Part of a small language model's weights.
Size: 13 layers, width 640, 10 heads of 64, MLP 2560 tanh GELU, vocabulary 16384, 74.8M parameters.
Architecture: LayerNorm before each block, learned positions, biases.
Training: a variant of Adam for these matrices, 884M tokens, 13495 steps.
Each number is 500 + 25 x the weight over its row's rms, rounded and kept within 0 to 999. Layers, rows and columns count from 0. Numbers have three digits each. The size before them is the row's rms in percent of the matrix's.

# layer 7 MLP down (transposed), 2560x640, rms 0.0423, rows 1919-1973, columns 256-383
090:463539491519455483464516492487533493506499503469473485478466518495468485486463486507510472512484507510520541502511488468534515512521517550497510499460489534463491475493504475413515476540437501492497522509531505471523485507510509492532470504523494497516521501489547497516537512499484516514483497456466512521455537480508527510542484549472497516492512532532509494458487506466490506555543
104:466514445469520539521499553489467487510504547487459482494502516507517527494474504473532500503522483514554470525494529520501492518484484490502492514504532510497522514498449476491483460535534530522458473521475508478506472498511488530487469485523540501514487491477502495525559524480470453494495545499498452487498530523450513551466521488502507466495526551545515513497538471505521523462524
099:488496544500496477552503460546501495507506506513477538483481476565489486495461486487538506519532475506542498469517497473497539469482515475494499497524473440510518531519449520532522539513491511464466529480521507536524480516516506534535486505508486531492500504483452509431502493513441545505560474496496470506510544504490511520496502512526490466520534524495538470534522488466528478482514
095:497529497476463468492528471474482465487506527466558446505552551541488498503466503438470445498474485508449513495532450524486504532484503512472488494468493468497515493516505503527494476531538513485466505453513495457500513492485558465480544490522467487503486490471487496507514555467497496554492528460497500471505514502481488519541532514494539501468537520469505514496514522496504526497490
097:489517505530496502547519505484493498477474509455529487484519493493477500471459478454502497472489476538486484538480530450491499494510497532476522485534492517519530447533537467526525483496534523493434483475470528525508484463508497533505520518481454437501512498482481499484543516473515520510485464531456508486488505536533514499505474531503476495538484468530519559506507509476496490473520
086:460516467542538485504460485518535505520540492495481523460497504497515499511516460524499507506463478540496470494509490483505520539498467510501487502512515497511508517524493473474533530506489490472509507536549526519518497508507556510513518491509538497475519511474504522515517491508464479483463484511543514474501492489497495453530506496507510496498476505504492533500544520497492536489448
096:523539469488535479473509487523467523469494488510526492497524529486496494532444498503491490519541525522484475504511471523524476533507500489474491501526473507487489515466475484501478511502496508539501480485525480449515542499473459505511506506561485516463507501464544536485500527441488510476506525506513515493542472510457549497518473490478501536499487492479485451568530501497504545537509
113:444476488500489493521493472480495534501513460544470511511499505480478500479466472522575485540505507498511489513519499518493555451484535521506452525529505494525497505508490537527507493522507530522491525479468518486501530520488498513474488459481541502530485546471513506504475523494516493521535464500528457503471533483527489468425533514495488511442494548527495485469501514477519496482489
088:554482497495513468466501524481467548462486475503486513523488508484478500508469534477500488464480458507492497489502557501488464476508509480513488524526505509504515500508527504509534540489484505507498514497558497482470444495485444503558472498458514494443502481500435525488518501508490518517499488494480476500472451510505534539488463446494431506500463529501488480491494541516528474546480
117:476511510498471544508469473511478557502541521466516496532445477464514517481485485521479508501488530462488508499459519512461503497535539475496526536501551547507500485515498478463548491505519504482440471515529497490474468509522475493494507510519507528516481523471489509509470468474503476475513508478510505487511445510513495476517474489496502469499494513483471504501504502515492495547539
085:464529496448476489476479539491498511524486465523515477463493532485487477474508509506485455503517515497488498492536508476503477552508490472556489477460510519509500523530468490481448487493549503494523525514503483501508507480468458526469531543498543506472487501503507455519486511508470533465521493520520518499500479480485510467467504491462522508534484454491494519494465452489567491499492
108:512512493485482488519569506490522484468486530504506497503456518504494494532498461467432485486542460512565476511492512554493504458460524542511489476520492476517521485471478496453499507558517466477508429557508527509516495507511480477500519498511475476452480488504496498506497494490510524468513498511489538470500525491477511491464481487475468497458485473522467472484514519487507519498519
102:494470514534494489543513500514474490509514500490515505511489473524479526514494531468532505498499474506536507481525500496512504454487503511524483478489456482538493454503498522478495500521467506529534488503503444521502538541519501496473490494489459529511532505531532500476521481502515562526531505522505459565508515472501562502477469501524501495507479469545522520475506442530507489520511
101:476480485537530481484485482473498508488523469534494511484432496501520455492500505474512531491555508480448474490517483463469500520481499518500492524494501500477507504524478481463503501481482526484527501528482498479523499540447531495513552539476509513467519487481502489529494498496458525489506503497554505488518509496487513495510520477473507503521478567530533457492509506514513474523493
097:482526512504545461510503468490483503506498490497549517490494494468517489504504497503491470530454532488528488567527455458520508515490502502514496443514505526500526513496526489503459498491476514481515487535457502502519558528460518488530494481507485526495497466510487497514450455505510506495493490516578547488466471535472530459480475526559498493537479450484518473538482492477471485479485
096:500512516528471488498466511496505499498545560480481502503537487483503523471515496537465514506513493508531544483520530517525497529471507494499502507494459449498533463522572510510517519487519517494487541529483497482511511527499523488505493526508521475463466510486522524519534468517504533482521488499474487503504507483520555486501495495503534565495503485533505497513464525517536488499494
091:500440511468483490485516511535468480479486479489543524485516513486514460497464534490485513525494506497497492445515496485488499479462538528467505522509468496508518510500534503471522534460489520497468517521513462487480489482481520469498547491505537515548511477491483484473461483510483503509520512546532473493495458515507488507512517482508518533493513528526512460539493471495481469472476
093:498495539460482469468533538492505544492496486484478504513523514499520532465495532487504459468521528497485492529500523483511510508518500478480472471498465504484485489477492498532485520491515542501470517526488453470487547487483491468506500499488495550445488501508473516520515492493508460452508499460491534495520538529460514479530474500489522461481503476529473542497487460497523476516492
103:481494526501494478518558533486485504522505477505501517475489496498503495538482504497487470498455474513505501495519452503452462455481499533529539494524500517525483517477487448510518516504532466484504471492509520537512548478475505492507556487462458504494479494481494492538514506490500478511479526483486486515466451498450480533458448531464474476485484503461511512503445510469508519502499
105:511462512490528436478523470514514524482513514472550504494514506542485467530482462470519505549489473498473482467528452561497533499440476484492463484522551498496498522496484497518471553493525533484510476559510489498525495543521514484455488514510502485532507473503486470508519487501505469477472487464483469483541467481468510504502494489508502494451482496501478470515509497469498488482514
108:504518498498534543476516520511495560499429509485467503522473501439501555487521482467470503515525479482499466518501541499556530491500503471557500514505508479507516509475479503475500519501523499448512451554469505495483490494520492519482509556485516489476521517479511518443529526491520517495491490510486503450451516527513502456520502517483522515514522477518518492474494499527505542513483
103:482536537537492511535503507513517483471489472490479462512474482543519495536503493484481514492526484543523534497510526457476490486468480483485524536494483509489520521483515510468473505481489500470519503477537505531526500502486484515458495477466508491516501526423500488470483483471530521476578500533474470516501521500463510525501497452464508473491494541497534472503477479500537485514506
094:470537509457518502512510462524472531535443520505516501513564499496484535516519465508477483489471488472480555476480502507519506480469504464508541522487491499524516542501460501518535548500544457488511452469455482490493520516511517458493531478501467537516495505478502489482466539521505479506481519447506498528495482531488443470512527507472496467463511457525538500509504521459498524511501
108:489519513531494493526507494493512530565509483517537496516531470505492495517493542439482568516469472495535511518533508474496469458467501474469511491508519494493532511478519511477500520450538517496499562508512504494475511513466501499515501511503524544505499460492450486518528518484458475512492491478449466459450490486537527512496468494501471510523506510526488518513477483461497490503510
100:464475505460516537503508457513510528493488548529527500485447506485517506518502480519530534496492530495459452481498542501503468453412491521477503476531519464481492484495488483506496545503485467474526504467480492468497471497548530484500533457481513488476502509491491481524474512496453474531472458493500487511502501443486496502530521471497497496499477520483488521483488495490517504530502
106:498506493513546457481575511471461475529510506492509502471506481519526531487527494494487446511539507468526538504452509502514481490469518479493477525505485469474499461463519530493467440505522511523474491517473518481511506491498499493529499458472517468470483478509509478524470502498497558453516459463480517507504478489509475523466498456513494493476494504489506500491512525524510519490471
119:485558478520517548491480498477494525535516485508527505472497526488541488492477478479504493456498542500482491480524504505484453492502492474485542500488551512487501516468517440482554475514526577479486485525482501500522500485460529534470490469519504534520508486498537531508492470538440506493499482430480534538518490507480466532482478481468507490505514514503506478518505488489495515475512
116:436520498511506490458490512510497484491489510489473449511479469478473467468470478457488475505504488503503521515533491484489465485546499507499523517492475518531451505438536495511525475484516499511472519454490469541428454516460481486530483488498545478458498502513510521546505516510506498524487461497494486573511505489542507517486528517511499510501533483481477467463510523511510532505514
103:460491509443441470488462534512493522487483500504513500524531493514508519487513504529531546501514483470488487474491496422449526543494483510534496503491520510515479512512537511476494507517497493487539519521477492504479507458482520494508530484545477507500502475531528501448480540504468530527541504462549480519498491531549521496529531493478521474521479500499479534493492509468496512478520
097:518486473491501506546486508468513479510502467541508527491512502524487487510493521479544481433475479490554525454519486509501470511503536495481500482510524490515529495513526476478508515475506486519496498465527476487545491477517489544503497537509485514464550452542456481472504534481514493514508467450526486472511509493517485543528527525503496511507496480485476495490509499474485490496492
099:523542501541508470483477465534495492516497512479451521465499456513519524483498542516482525444493448461492522469486526496492533521526518474471506523496551508524499523503504512489510448518501475498542495530473482515501459504506545541492507496490475490479488488515481465551495482512509476501522476470534556502501503435473498525570473471506528507509473523481546461538497440561517492496508
113:493537498500472490535555499500456487455514470520496541556490491513502505496492459452481510533520496548544526463506497510485531478520522509543484484480480514528497461533508510485493509479542500516490529478529511497498477517476561496516479484522525502512473460498554472505489465503489460486475472492486467511466499539513472505510495481503499538472482528531478489524527495504481480493506
113:482526507505500492506476515521540493515530545496494520482497554504469502525478543483488482491497513495537493525483509532514482476470482502515502460501493514526465510503488523471515527483470512493474460505512525494502535498488499484493496502493450516500522486469520499506454489527492542470509541454514508478473460511546440459506515470507481511516463486543480532526462475493535470519496
104:514491533522500498519518493498499571473457465477483487485477485459517487536493445506484445494549483477495488467468516506477555595482506507501504521487488496477525493459498537466489455505512533482515530506486459508548525507517486480496528521448500537513500501471521494517522445514502484465482480510501478473544503505555493562483488527493452451494557509532494516517517513493521480558514
097:504507515525482516482517521493476503519528501482495503518518500469555496517514513497546528541470480476448483505502480457473504530496493513461520537544510467528493535480488495554470462500485565479487458513529485507529487466541499470518508486501488520502498517550528440481511469520510523518521495472504538477469477480517519551524504500500495516488507472506496505520499517541492493519541
115:498479512531450519523481497500476483525497540499498522480529532555526522558502488504521505461495512488472499523484489536520476458444461498501510507510536533495542485482504494537527523488451533477524470521494493491512462486475490491519481472525507513497552500512474476506553522478494482537506438470530521481471489481488498517482506426473519484481494516531528500499489453525473486497475
088:506482492488540477515523475495440494518506476490527489475501525508495510519514522464471466518513444493477506481479470525463503473529491477506507488537494495468477470478532503487477476489465523513497496470524462491531518522515538540545555504506498501461527480500499505513545507464523511525452480512490469548521501511528493533491482486500513523513523509496489513496541484507470528501480
091:510520489472504518511472492445503538484497554484475497446515499508529513504497481509486536478487500466483518478462508478467446459483536538454529498517487495507539518476501481484481490487460528489521474508525514506525519491503509521542498488491455542543544471493533473529463523524504584484469514532495474478519512481523476532503516508517531526515478521457474504487499519484487505465540
085:506512522484539519526531474498507512492436504535514489487510518475470498513464536540483502459507508487478461482527490569519510513512548511514507489519506469537500518501484495492478483494502487498454513492456499468474541521493530514464466541483508492518506487467530491506520524528514518481510497508482503465495518517490499482493457462489563499472511514474517493523500533547527507477519
114:514467513506506508487533528535498502512504473503517464480505496534502517518543460485514479486505517455495465499476523523502469521522463490499492490543449511499507522501491436569491461520468476522526537529465489542514494536509492462505524489539525514464494556489480507535501508508569481509492502511479509512505503515553542506523443495453507512533478495448506525506504471514513460554471
154:520519509490508483504510529471464461491489488526521497466511541508497516503524492487480473474487496497516465525539465474499495560495526485459457488524489542543525533477504503493454525488511491458526514486493524475462526489518529477471491496475485479451527525508526448539482499541511523511460513485511560501480473482467514512552485483489544510473480510480507493520554521491494480502524
086:518479498474518550484494460555509493516523525530508508505453479539509484506448459527510468521503498491498506484541458529528493495541506494500468506516539479520485507507554502515514545509539521526496469489492489514490450469525456535491529494455488493526496465512504511474531544471520474499520510560506495460488520469474505484455516515509496518480499488467470511456490523502531514507512
098:499522510523505511484499548507510497509445494486529509476508476523555477504475492540505535490473500455523464561527466472493490511535478490473535504475496476448517486537499496538469493507494530466525491512462483488481520488460480452501497520520521509484486535540483465482513458500491477484460469479491520470511500534522509498511537497452538534512485493499510525456514508486473480512524
084:471498487495518506498504485487528525511504506471482461542480498553553550494508474477476507483482513494501471470512476454500525498512504525450509497515509497542486522482551499501480486491522492497508502480514511461507480511508493525543507488430504514545507497484490507452452514508535502524476521550487470514496508510518518493520488468482512483472499499503490460531533458500498497516503
090:505504498511484469535490494486514484482553491514505463506510534487506498521511486482492494505535441524545475493490481538490518493506482536512486493508539511515476494465515553483469537517474484507512507493551511465481472477543527511480571470483512514523493498484525462518480502530478494545459503534519466470463517479486521469534509563534486496500504508521464460494499494540478485495456
100:512516491486535479468527535497487502495497504475501498491502519500511523467493510547461511511466483482538469513470481493522515523490510522490473522509454530514521496498492494493465481504522500510516500470519497507552494512495506487509499475502537505494491468533495490501548489497507496463469506523492529484499508533527532510519517526473512528477462491516526496540527523494502512501533
085:477489479511506525549453501476484489526534471516480497499499513519497506512495521529459487489494528468472523510506506467543498498460519522515510538532489539486528524512564470502481524521502522540452528521536487489545496522473505512544547479502501544517473530545479458445521491539514499500509506457488506490504481508500511511496504494493504505458537551519486489484491470502506545532498
102:422490472535491475466463519495532484475530507500473547481508510521492549488470494483532473500504515516481487488508499470521478549491497515497512499506491492511493522556451493517510515492466541500486514543470507536520469537506472536533524452523556553521476500505526476457487495446517474533550440494491491513470519464495492492504511476528504536495523480474501495518501497507519521541518
096:469502481507464494485526487516508517484492481453466534505529495541466498507503509509490519516519514551514480487488495492502528476510495454490505494493505484518494500486504525502495505484520526469502503478528519553521460544483500502514498504511473506475493509488485470468502489478495517505508487479436500520534513500497490521496507465508515512498515486521484500472502544503480506498502
111:505468513486482507493516507531504479449483509486477490491517494503529496498512457522500478491513486516480489508529498499479522494496509470504505494455524515467523488479545514547540491503512477465503494497483553529516528475533523500482500516481476435512502479538500483518465508524526512521471487509499530546522507503533524455515451447529485469499495498465524574529537504512505489488524
096:507463496517516486501528498508524522514516540519515520501539486450530495497467568479492477456490473515499449480525520493475500544519508489529474487489466497510479555556501494481462531485505517519493512518522515500514528502482540489515492509518478509447535509542492513443505525497512513477504536492448473551500480477478449513445534530461525504535450467512487536492497484505507539542509
111:501499514500463550488578476449485499516482514480494462484521487504505513469488505536515526513505519425515511510528495543521494453476490476504486483519511514609483500468469482470514509509526493495495473530497476521481508462515539490521501517465525471502525510549539514488467497478485528518452478529495511480483520493505518499485479505499511509496483537489500490535455488498537463457529
093:533505528528515529557485498523480502500526501488500556515492527475481518476528507506502480510531477486480493498499531480483533481517471505519510484496525490513531497466508509528522501497506479467532465514511483501489508488542462478447462528488478532509501495529478475481520506445471517528547530481510558485499469486468490538540494546481465476496510509468460528506502495465546513524487
105:490477581496500475500507513466512528486491495508553495454483512513520535471466509450472468545536521504457507508487503490511491480472574525488494437514453530517450488490521445522514503511478500477435500458484504546494485530513530521489494506515477484474537501508503495509509506535499490499521508503501538464450521491509525522518470505461461509498516508523525507525524502501504511454542
096:513516505516497501528489471506472500513521515504487501483501525486495513484536528488550506500516513477528512466485476472517505510470522509507454494500521482499496504491506484499503524453480488531506504544490493492541512547487527490512512497493476544480540460528505485512484515510446520479499523480550506516526524485506461515510488492501488472501440480522472530475500522480513498539510
# layer 7 MLP up, 2560x640, rms 0.0436, rows 1920-1973, columns 256-383
103:482502509515497485483494497459526498501516499483521494472521489489521506512519476511506495480496491499494476487548462525467502471510501480490470503518464490491474505474534485502496508488505520534497519552488473495552480521490519473506518487503476477491552469515506503498482495497502482501474506496506498533499468472499499485539474528476490476469505475491517521519507480540515482514464
098:506522520452506501522481496459494490502512491491491455496500463483475510483483507496526481482465491511470561534507514520510503461474464497513471543469504484500510477515491486475462510465489479552479505482529509488508489437437544557493535504494524524521545533507530519490549527446501526481484512503492527544492508529457515488514493459468501490480519476484433528522496439452508475488472
098:502479479499500518484468515488497514474498468518477531529498495493536472485496467488480525502512520507450516459479542473452461516474528461523505548493498489496512473463527498519457536512514485537475539505444534550493549511475441507511491523500513512489475501554484551505494496511478485514465527496528501502505455506486513499495506514458493534480501464584515501489444505460522453487510
102:537521483448486530515499505501506505476492510527496440483499484462527507461480517529522504518441553494493515554524507526545499515492482553488505533505553496485515449498468486479484479531496462526494463416497482514464449504481485476498517516508479503508479484504516494562451498491497489522483520499475480547487473501470527544494514521498512514471505487471496488558526519546466483480507
085:535485521471469532471503517509476485479468496511513471538502505506504507496499484495482483473522505423517510452466502491473500465479523491497527491504501530470499521486498496517487484509467494490483513500473521507500488502496460500476493501485510506496502513484463515470467511488489504496535501510433483545495537501501496502516487503517513481525532507505516498524438481509511485530537
097:450519523525496480494516459508505492445533498495500514536536499517508467513470524502498530465490532497490508506492492488489489518494491470493522492516484477483512541510503537445471503478498531481527541505457500469496470560484532466482514477468489514487507482516521488506475495534455497492540492512524505506485546510509426513522527500480490431537549473493502522489459482480512488524499
107:520464528537515505513495507531513489544495495494481505532521516496498466500518487486466491496472515489525519463501490546500463494507477456540473540519486444495504462498532505518565520490486484482463529491452509453534479487466504496521550524500485505529473469518477527511508515491489449492532508500463457500496478486505498527490521498471479494498492494501454500496525474519532514508505
090:442461459514482482486506476507523473478539517488505481505498469477503463497516483514499497485475443509541478509510498517508501501526489441466521493535507480493463502487480492467472450530509468486512451505498527518505510483480499503519515531506492508508481444526484477542502502479533476508459512525495528481479536513515499480440501570487493495469477520510493472526515462510496520470517
102:528497461495461549538469489508535506500546466500527508486477448504538453492489491472533474521497492507513504497474533532487491502538464493493503484495490456497524474501522512491480521515496495504537491515489490479513503519437500448492519495528530471474531544549475502466522493511511427497499529475477477531468501475499483486555522484545496500475490497525460494529467510532495486517518
090:509504438568494509499514456550475480504519521504477522512516497538498511526543474510504517509466476506536502480482484498491500489518524494485448493507504472462496518509510550514449517539493500493497491550494561511494473486520522479527471481516486492501538503500511518518507521483491514461483490509544460504492480508529496542528510509483495438477528466475517478507518553538507473532511
109:491492474535480517491490482488500486464524483450510502487500467495553489472544513523525511463469517520540489513520502557503489486498469479510518501515518481478517536470480514492475506563520506495489528499505470534481476532514528493515520485521498479523492547550503478505463511465454491456446485498485483455453493494454510493561513507458478498481492472499514513561500470475515491525534
109:513496470544511488459487494509474494498452470472528468537528527522518478502467509474531532485519539510493492464508519513513494487498476460523491507427523532492479512492478504502527487525536529511470497502501502456495462487458594516514484507506474511527482481544491528496474477492528520522499527460496501481475473528505492468499467498475461505503531477538488492509510483514488500484512
100:510480504479502530466453440517495500516486503524463492553551489537551484489478518515494477502412499509534503524524522481518520504462511492472512484471540461545467505486520497504433478516484532520521493498494529481492504509485521530551540473492533518486498481546527520506465544504520503510457461471518461550473497528513425447482497486487506461471500437479489476527518467535493524465475
099:532513458490517470476495485502517513473518472457429476488474492519498504501506499478538537470521512520490519467487508501514495504509490480507523540498540450489451524487485513491546514484504472536490495491555536500480453494498544533483546507486493498477489523463519514492522524461507465475492514480426480496529492483494460471489493511484519468482512533526473496449459481517524517517521
096:511487492467506502528497495496489513451459508478497473487526456506513502504482484526522488493456508503486500486500504480487487469488509493493511466476505485496485537485480495496491510519529476496543523496505515454513501514492486507499503467483503490502519531536526470525467451480513505504503493490492488543496500495487459513512498504471458469500516484477494464492454481485491505507465
093:530504520490485542487497535502548471496522491496462435505523502527497498479512481531529527457487531530521479527529511475507505537490449474511518499476510478498491479526493490482469492493480497588529467471527500504509530510485518457547547464468518489460544493509517546509516488471543493522555511469471531510484543499458526499492472497486498509470463506482511496527500515479534447510527
094:472485515497494540485494473513510520507487538505468484476453508517487518540453461532453474497498503500532498517531472512502503481495519532514505490488509504469490493482501497482505541542472500513497474493472540479535484523494487465509509525488505501491484495527503506535481509510480468536512521495506505464460460500476442523499521527499453479477539498487459482512517509491528536512486
105:477496490474523478505484511505447476500523483510501464501539425488501496461513456491476529482456494513507522480535507536482511496513483472518512499498488481500499526560494509494501526495542535467555500511528517479510471503465535493524508501526516502504549506530518507532490523521514487518536487512517462520500518458485508525516491537440504496526467487485520472506491464501500527498505
111:483486508494483520485486464472539521480534498497478463522510479539506487483530522539524486443506507512497510524520530521468471483518489470534548500505537465505488472536513518519501530492545526452531500470510541458467464495447530510508500477503522484520509506605497478515465494549541470510470507468518468494508540480481508500479495504436502518490544495494448540526487520483522497522485
104:509504525523525508484411456490554480486523505508484494508494499543526485461446492536533505477522521520505487531530532565486505496540530525498477545477514485480544497466478514501541503441527486563492531476505532526538486495469476487523483479514510497497486485512482485484464460517482481532478519442483509503518532513471514485474462480499482508422481502515517465506516464553482499498507
108:517495506533503532478463487481493522494492487511511520488512497502515452526505527493507517481492494543510505518507569508501507513532495540517507500510559477475498479488477503521415454472495520503493525512521494528503500502517521500544504475483462522519502449517458522541493497487516491484481486513466454517455525523539512499499472519484514459478462433480490518571513498518472472447517
100:484540461517483525500491537531463518443496515442452487516503512498509530539495515487470547451491479527530528529517508458474491456487520527548482443504490439487481501501478486490520466487466461504540496508470508483526488476496502510509520490495515565502479497514527481524490479477497476485492480529509468474531505512516562477568453483497547445507515505488510501515482525516525485506501
103:528499500453533483457494536546464556525524502509481481521546484500520490513481522524532505431485525512469511510491503517496497517476512528484458506486495512503518517515488518500511520527514447529462505496516470469519404521511544528520525534499466536451532480542515490527506532517506530457515490466527479541465521485479515458472475514467459491480491516462514506492490532510498473484511
102:532518487536491494482488532503511531506526467495491456495520485489518488487443486494510481493521463505545478573502496499470456539497487488505483487505464471479485458508520500518489498492478500498507475513523458482514552522488543513559499511479482559508517516509503512501506488474509522477490534515524497487504499495516506482506501521468470472475491450497470520514479497542528525479486
111:517537447556494465473504543488475525516506478505455490525554511482477490509512533508531600493468478511537519484482494461516515508497492518498528505499518497481489470492520513512485482475500495487544498487475422515524518510502494467556534535513460492497502470535484520499512466529522522481526522533527502550480552494496494475504505523500486529505495512507503486495487504529477500486516
106:495507500559489502518503468497537465472517546502514469508540497492535453499492513519502458513469497505517524469484521511513492525529494475498477458544510446497496526480461508544462474507492514531479519438494513481444476515461488478513488461471496491472524512496485454499488479511506489514489499449536489503509526479503499504507485517489489512478495499498460469538508484498498500482482
103:571506501480474510527470511468505476526453447528503484500525481532551502464479531500536474459477545544524493488477512524516505522498529459486464500527503531495442483513494474488533515498510474499474551500524492517466499521498538510519458490515507482522497507508456516537462537486533515496512491539501476501450528501506494505473495491499496469500464467513493500508514470458482483482511
103:513528504497468546489457521488526496515466516505479488469475489483499471485498518502585499485510509491477524500487478505502507516479471517501504493471493486502494486566522549521478462495481481504487549509525504496502476557534529496502491523544504473519528496449493533470527509483504444479523508525502557537499501509493488461476482506524515519500466507530485495478523541489507431513509
096:462516465504466505506472530481489476495489495506474500531513502477510484526478493515483534512517461514479472524515480457501514504513477512473504542492532546513474509510502539505461550501485491475508486483504529512478507508498469483507558531496497517521507481521530489489473470591565493536470538525491502523519522490516482490492463540512451508532515494515516500474505460486485528542488
093:525566492563483521481516532531493479519546495503496464571552482525522497511524481502501498518484491541533527494500522480525495505514514537484538498515480478425505465515540510513474486479505522510488502491498487527484494493510502490541496502500497508460516484488473529479559516463461481498486462488476495536486529503479522481542490498515506478483470505499531467541508537472511552484508
116:542526457519470497501517472484530504495528510514466542506513501482523467539532483505484525519507502534488511485475483552516515506484439484549527451495548505509467480501518499504497491521514490475483517466531501499501497487460513502463494488506485462503495507507496486514474481507532446476496493507509475531501498478475457520538467525536460491472545481500458490510489502510521521492447
106:504517492528525498465461546490481518490493516507507482505449507466528483516496506455522478482490481514545511479542484460488485495559489545502537504473519508495525498524495517552504496508503564529524503542496532464478489512528522488471474503472525545540497530507547528528496502481489483491506505464512496516496473472488468452513491503502491508527501498511501492551470496496491500515506
103:543495468465487486476503508512512491535534517530489476462508436551534496539464487514494480490507495509451578475538446509514511526496504566492520515514479498524507508519509509527511568479507497526501506507505492502484431485470495475497505541537453488506516534501475519487501523509494474512521528500525441508459485503482513475498507475483513532475493519513486523496497520478496476518519
094:443513486489465538494446508495484496512559481508501466527505507491519498515474496477476496498478487516469496510452503482476511525523463503504500470496492468498489509487470566518507540492530491480521511531533542461480478473482527449512553537499515542516503501500471487506494491495496476509490492516478532478498481511466473493500475539525486477481499495508519473480521514468453485489475
111:503530505491557498493448485511498474454479533493481504508503499527474486523484541495494503522462493495484512473490512504521489495494512532535510488447559535472443465498517530527478463505577463475535513486520500491530489509492505493462519497556477488468470468471503504483502466505520467511506485479496485459484481445520492505462527560476506485515524520513487503474460528492530513468476
091:460502525502488495456525491521537473482510527494504484507531479477483487504442494547480528539502520516548498495518500495527504506513509532522498516433496521483514489507500479483521490485499524502535543529494495546479435496487476510506485488531490478536486508418478477519463506527464479480529453470516512526467484461532500468487523517497502490474515494513522525511467514492503474463512
093:477465527499517514549510497511507501519506444502549499459529485491497495455499512495442471513489523506520500513495506520469492537502499506518467464493495498465430501491511497503549484514498486462478488493502508491495545487482512551494564511485498549498538509506502513536460513488528518496455503462520476512479457472494535470530471557492480506520493490472473528494487507548497491494515
086:552499461485495505494509521508453503489520483498470495495485511517493493497521459474477491499470469523509549535464520459502461490481421479508523508514500527502493530505504496492495469497456541476559491523485503538557505516504541487550554495492511500470491496514472528503509475473463512481525501485495524489473527491481547518508492503509439510524464467507531449484494460490478493504493
109:507465525502496514483490461523537488449503503516470462520467520527516493500509579532508511508437531523522501498529486532521512554514461521526496505466477486521499505469525517495451517515524473527517525511500546526461511524505514493494524457535519539443508471535480482529436499481500462503540516478532497482486550479445483532563496525474497444501499497499517464507429490507498525499509
132:527510478508480514509514497463484488530510519515504505505533462540505502497464485435516491487467459515547506491494504493493491490536522499489486489538517505508466502468535481526477517521498491511515490527505532499495530515482490455474510462466466505446490515548507516505516482511498480479480496457509480490435507524463515502538478500479485491481511507545489477487522487561519497468479
089:520494533588496501493501510463468497492454501484514512499549532485500480489461513507510503492513507505500487488522537522446490526478492465522516498515488491526500520468454508483541417510469532466494441496504525492540536529531519470478471518528502558535503512500480500531480490506449503493464488474482484511500499492490473473502501456480478486479465494510503508502520508479450515464490
098:516507517511519514533517530520484470464512521501518504514542482512468447526465526497488504511532490498469556505522542509493528532510467458564505474458524525480512518524466509508502501433521449509567505511500511472547483528501469481449520489509487510520506470540527506520468510515486512508545516497489483499504531473468476499564486464443537473482480488483483528460465499514497511495527
088:566489496513511481503485523552505492495459496539518536492533469489490479487541551527484535482487482506504543508473473535472477535526500508505509468526471490488504467511465510503525483485490483521522492465475488462482523493519570502477478510568491506505489508524491498523531477535490471506538514438528459495529558502479499506482538524501485478535490470489462520451490526476494497519504
091:489499515501561509511495476534496539521499467502482511488470484543512477512511534525519486468465535509498496504517522490452454530483481497519490539523485470481527513516483508504493453509519477499479471553491458551544507477543472504501472497512537501482473508512470494502511519483467459478499493532507490459494463480468449542480505466475482477515498523477517514501462511499514490495479
100:484509487522493479495470505514479483506497515469501527524529497468516509496549524471500468507501502476512500452518515494506536485463474494539495466489542498514485474555514488499516465516529516500501500525481520465512514516469499501470526484485505496548511507548496491516486505450453494508533517501490474514544484477507466529504473531513452500478510490511515475556484491545569528475497
088:516497538547485507486514500538517488506502498471468539510501490512490494474498497491543505507512486517549498483494495527446500509543549508487460490511543475460433499464498473501470504509489458466501488489483526510455531508522506482465536522509510465475511472489518500606475518500483464466417494479497523496461487563527520508524472497526507485511484452506511515517480534477485446511533
105:476497479524515547535526468570479541491446495487495526490506489580518475478502461534522492523491495513524537545501454549527469497515474532515505486493516462497475485485486493509537528505503549493519509488468509462491495503445464520483485524504530460515511496511490505530445508468532461507513499470489481486468498470501492536513472518489486537503492497518438508459469490485536531469464
100:465498486506506491489483508513464470510498458506490513511497491556523506493521513456519505462469501563475495484495491450471457538490463530522522537491536461493490537532488511555498487521539450513499456494475493534495510502521473530507533542539509479515518515471463507472468489491493509477510487534463455536473477553523514505551465524437503483481517491498478508511516539496494502458501
109:492540483490531467529445491482492513511514504483494486497553488506511452525526520485526483498520517519499493492516503495525478500515508505515524444506506499462494454526539490524466482500496543511481485529489515509537498519475472510496517547481515501522526514507482478509525479495498481498522502489459500498501499543500455453434523508451533499506532525491527477461532472561495480504492
098:502476502477461484463509500507494518504488486491514465477483489503499464500536507528515507499479467518508535488565515516502489528532512464484499527486480502528502512453498502484514501526513492454493488531493521457493528478493551534496483480517480538510537511493474523504509422504507447471486482525518499489502496516552542524543431548513512494490490476524500532544488463535472509552532
109:551492528503510524486460451502465561514478470490476496494473476515524471491510523517510522509516510504485510506501509519515519498499491527481487493503496480512495486480474507489491490505472523528470543498476493526481445554457521521517495487499476490468492483557524470498497490499538495437505507485518524517504494515478513537505497531505484453487546459464489474517504495493545473498478
097:477514501481527509501470496495492505510462499498475438528566496475549465498484498464519477505471470530512536524514475549466523496509469536503481537450559517514497492506509475528508484499481473530492526493504528498457518523520519491521518444555520483487474503483502467498444522528489462519431472511492465494491518502481476496517497474494508494505500496519495478488517525516446498517497
103:436521515495485513469496484516452504438510532498499511474522476505528490509492474474523541501473523533496489509508541491491490530556499497533487493432541521463506498506469533517491504566506525561496474509506546510504479498476480514477484499496516544548503514517500481518479431507526484517460517483511503501497514459508526460526512466521515468493534491533472529491463515498510491470484
099:505472487506522480468510551529483473525522474494454518482472490478500487472505475546477459519499555489497502491521495524521489529487544497528512475505519524467511492526535497511465486470474499542518564489539495476512503499468500487522512486522508475535496490525506534551485496471524517474504502497519496534508485521514502514507531518484476465487533481423475483484557498558474504508472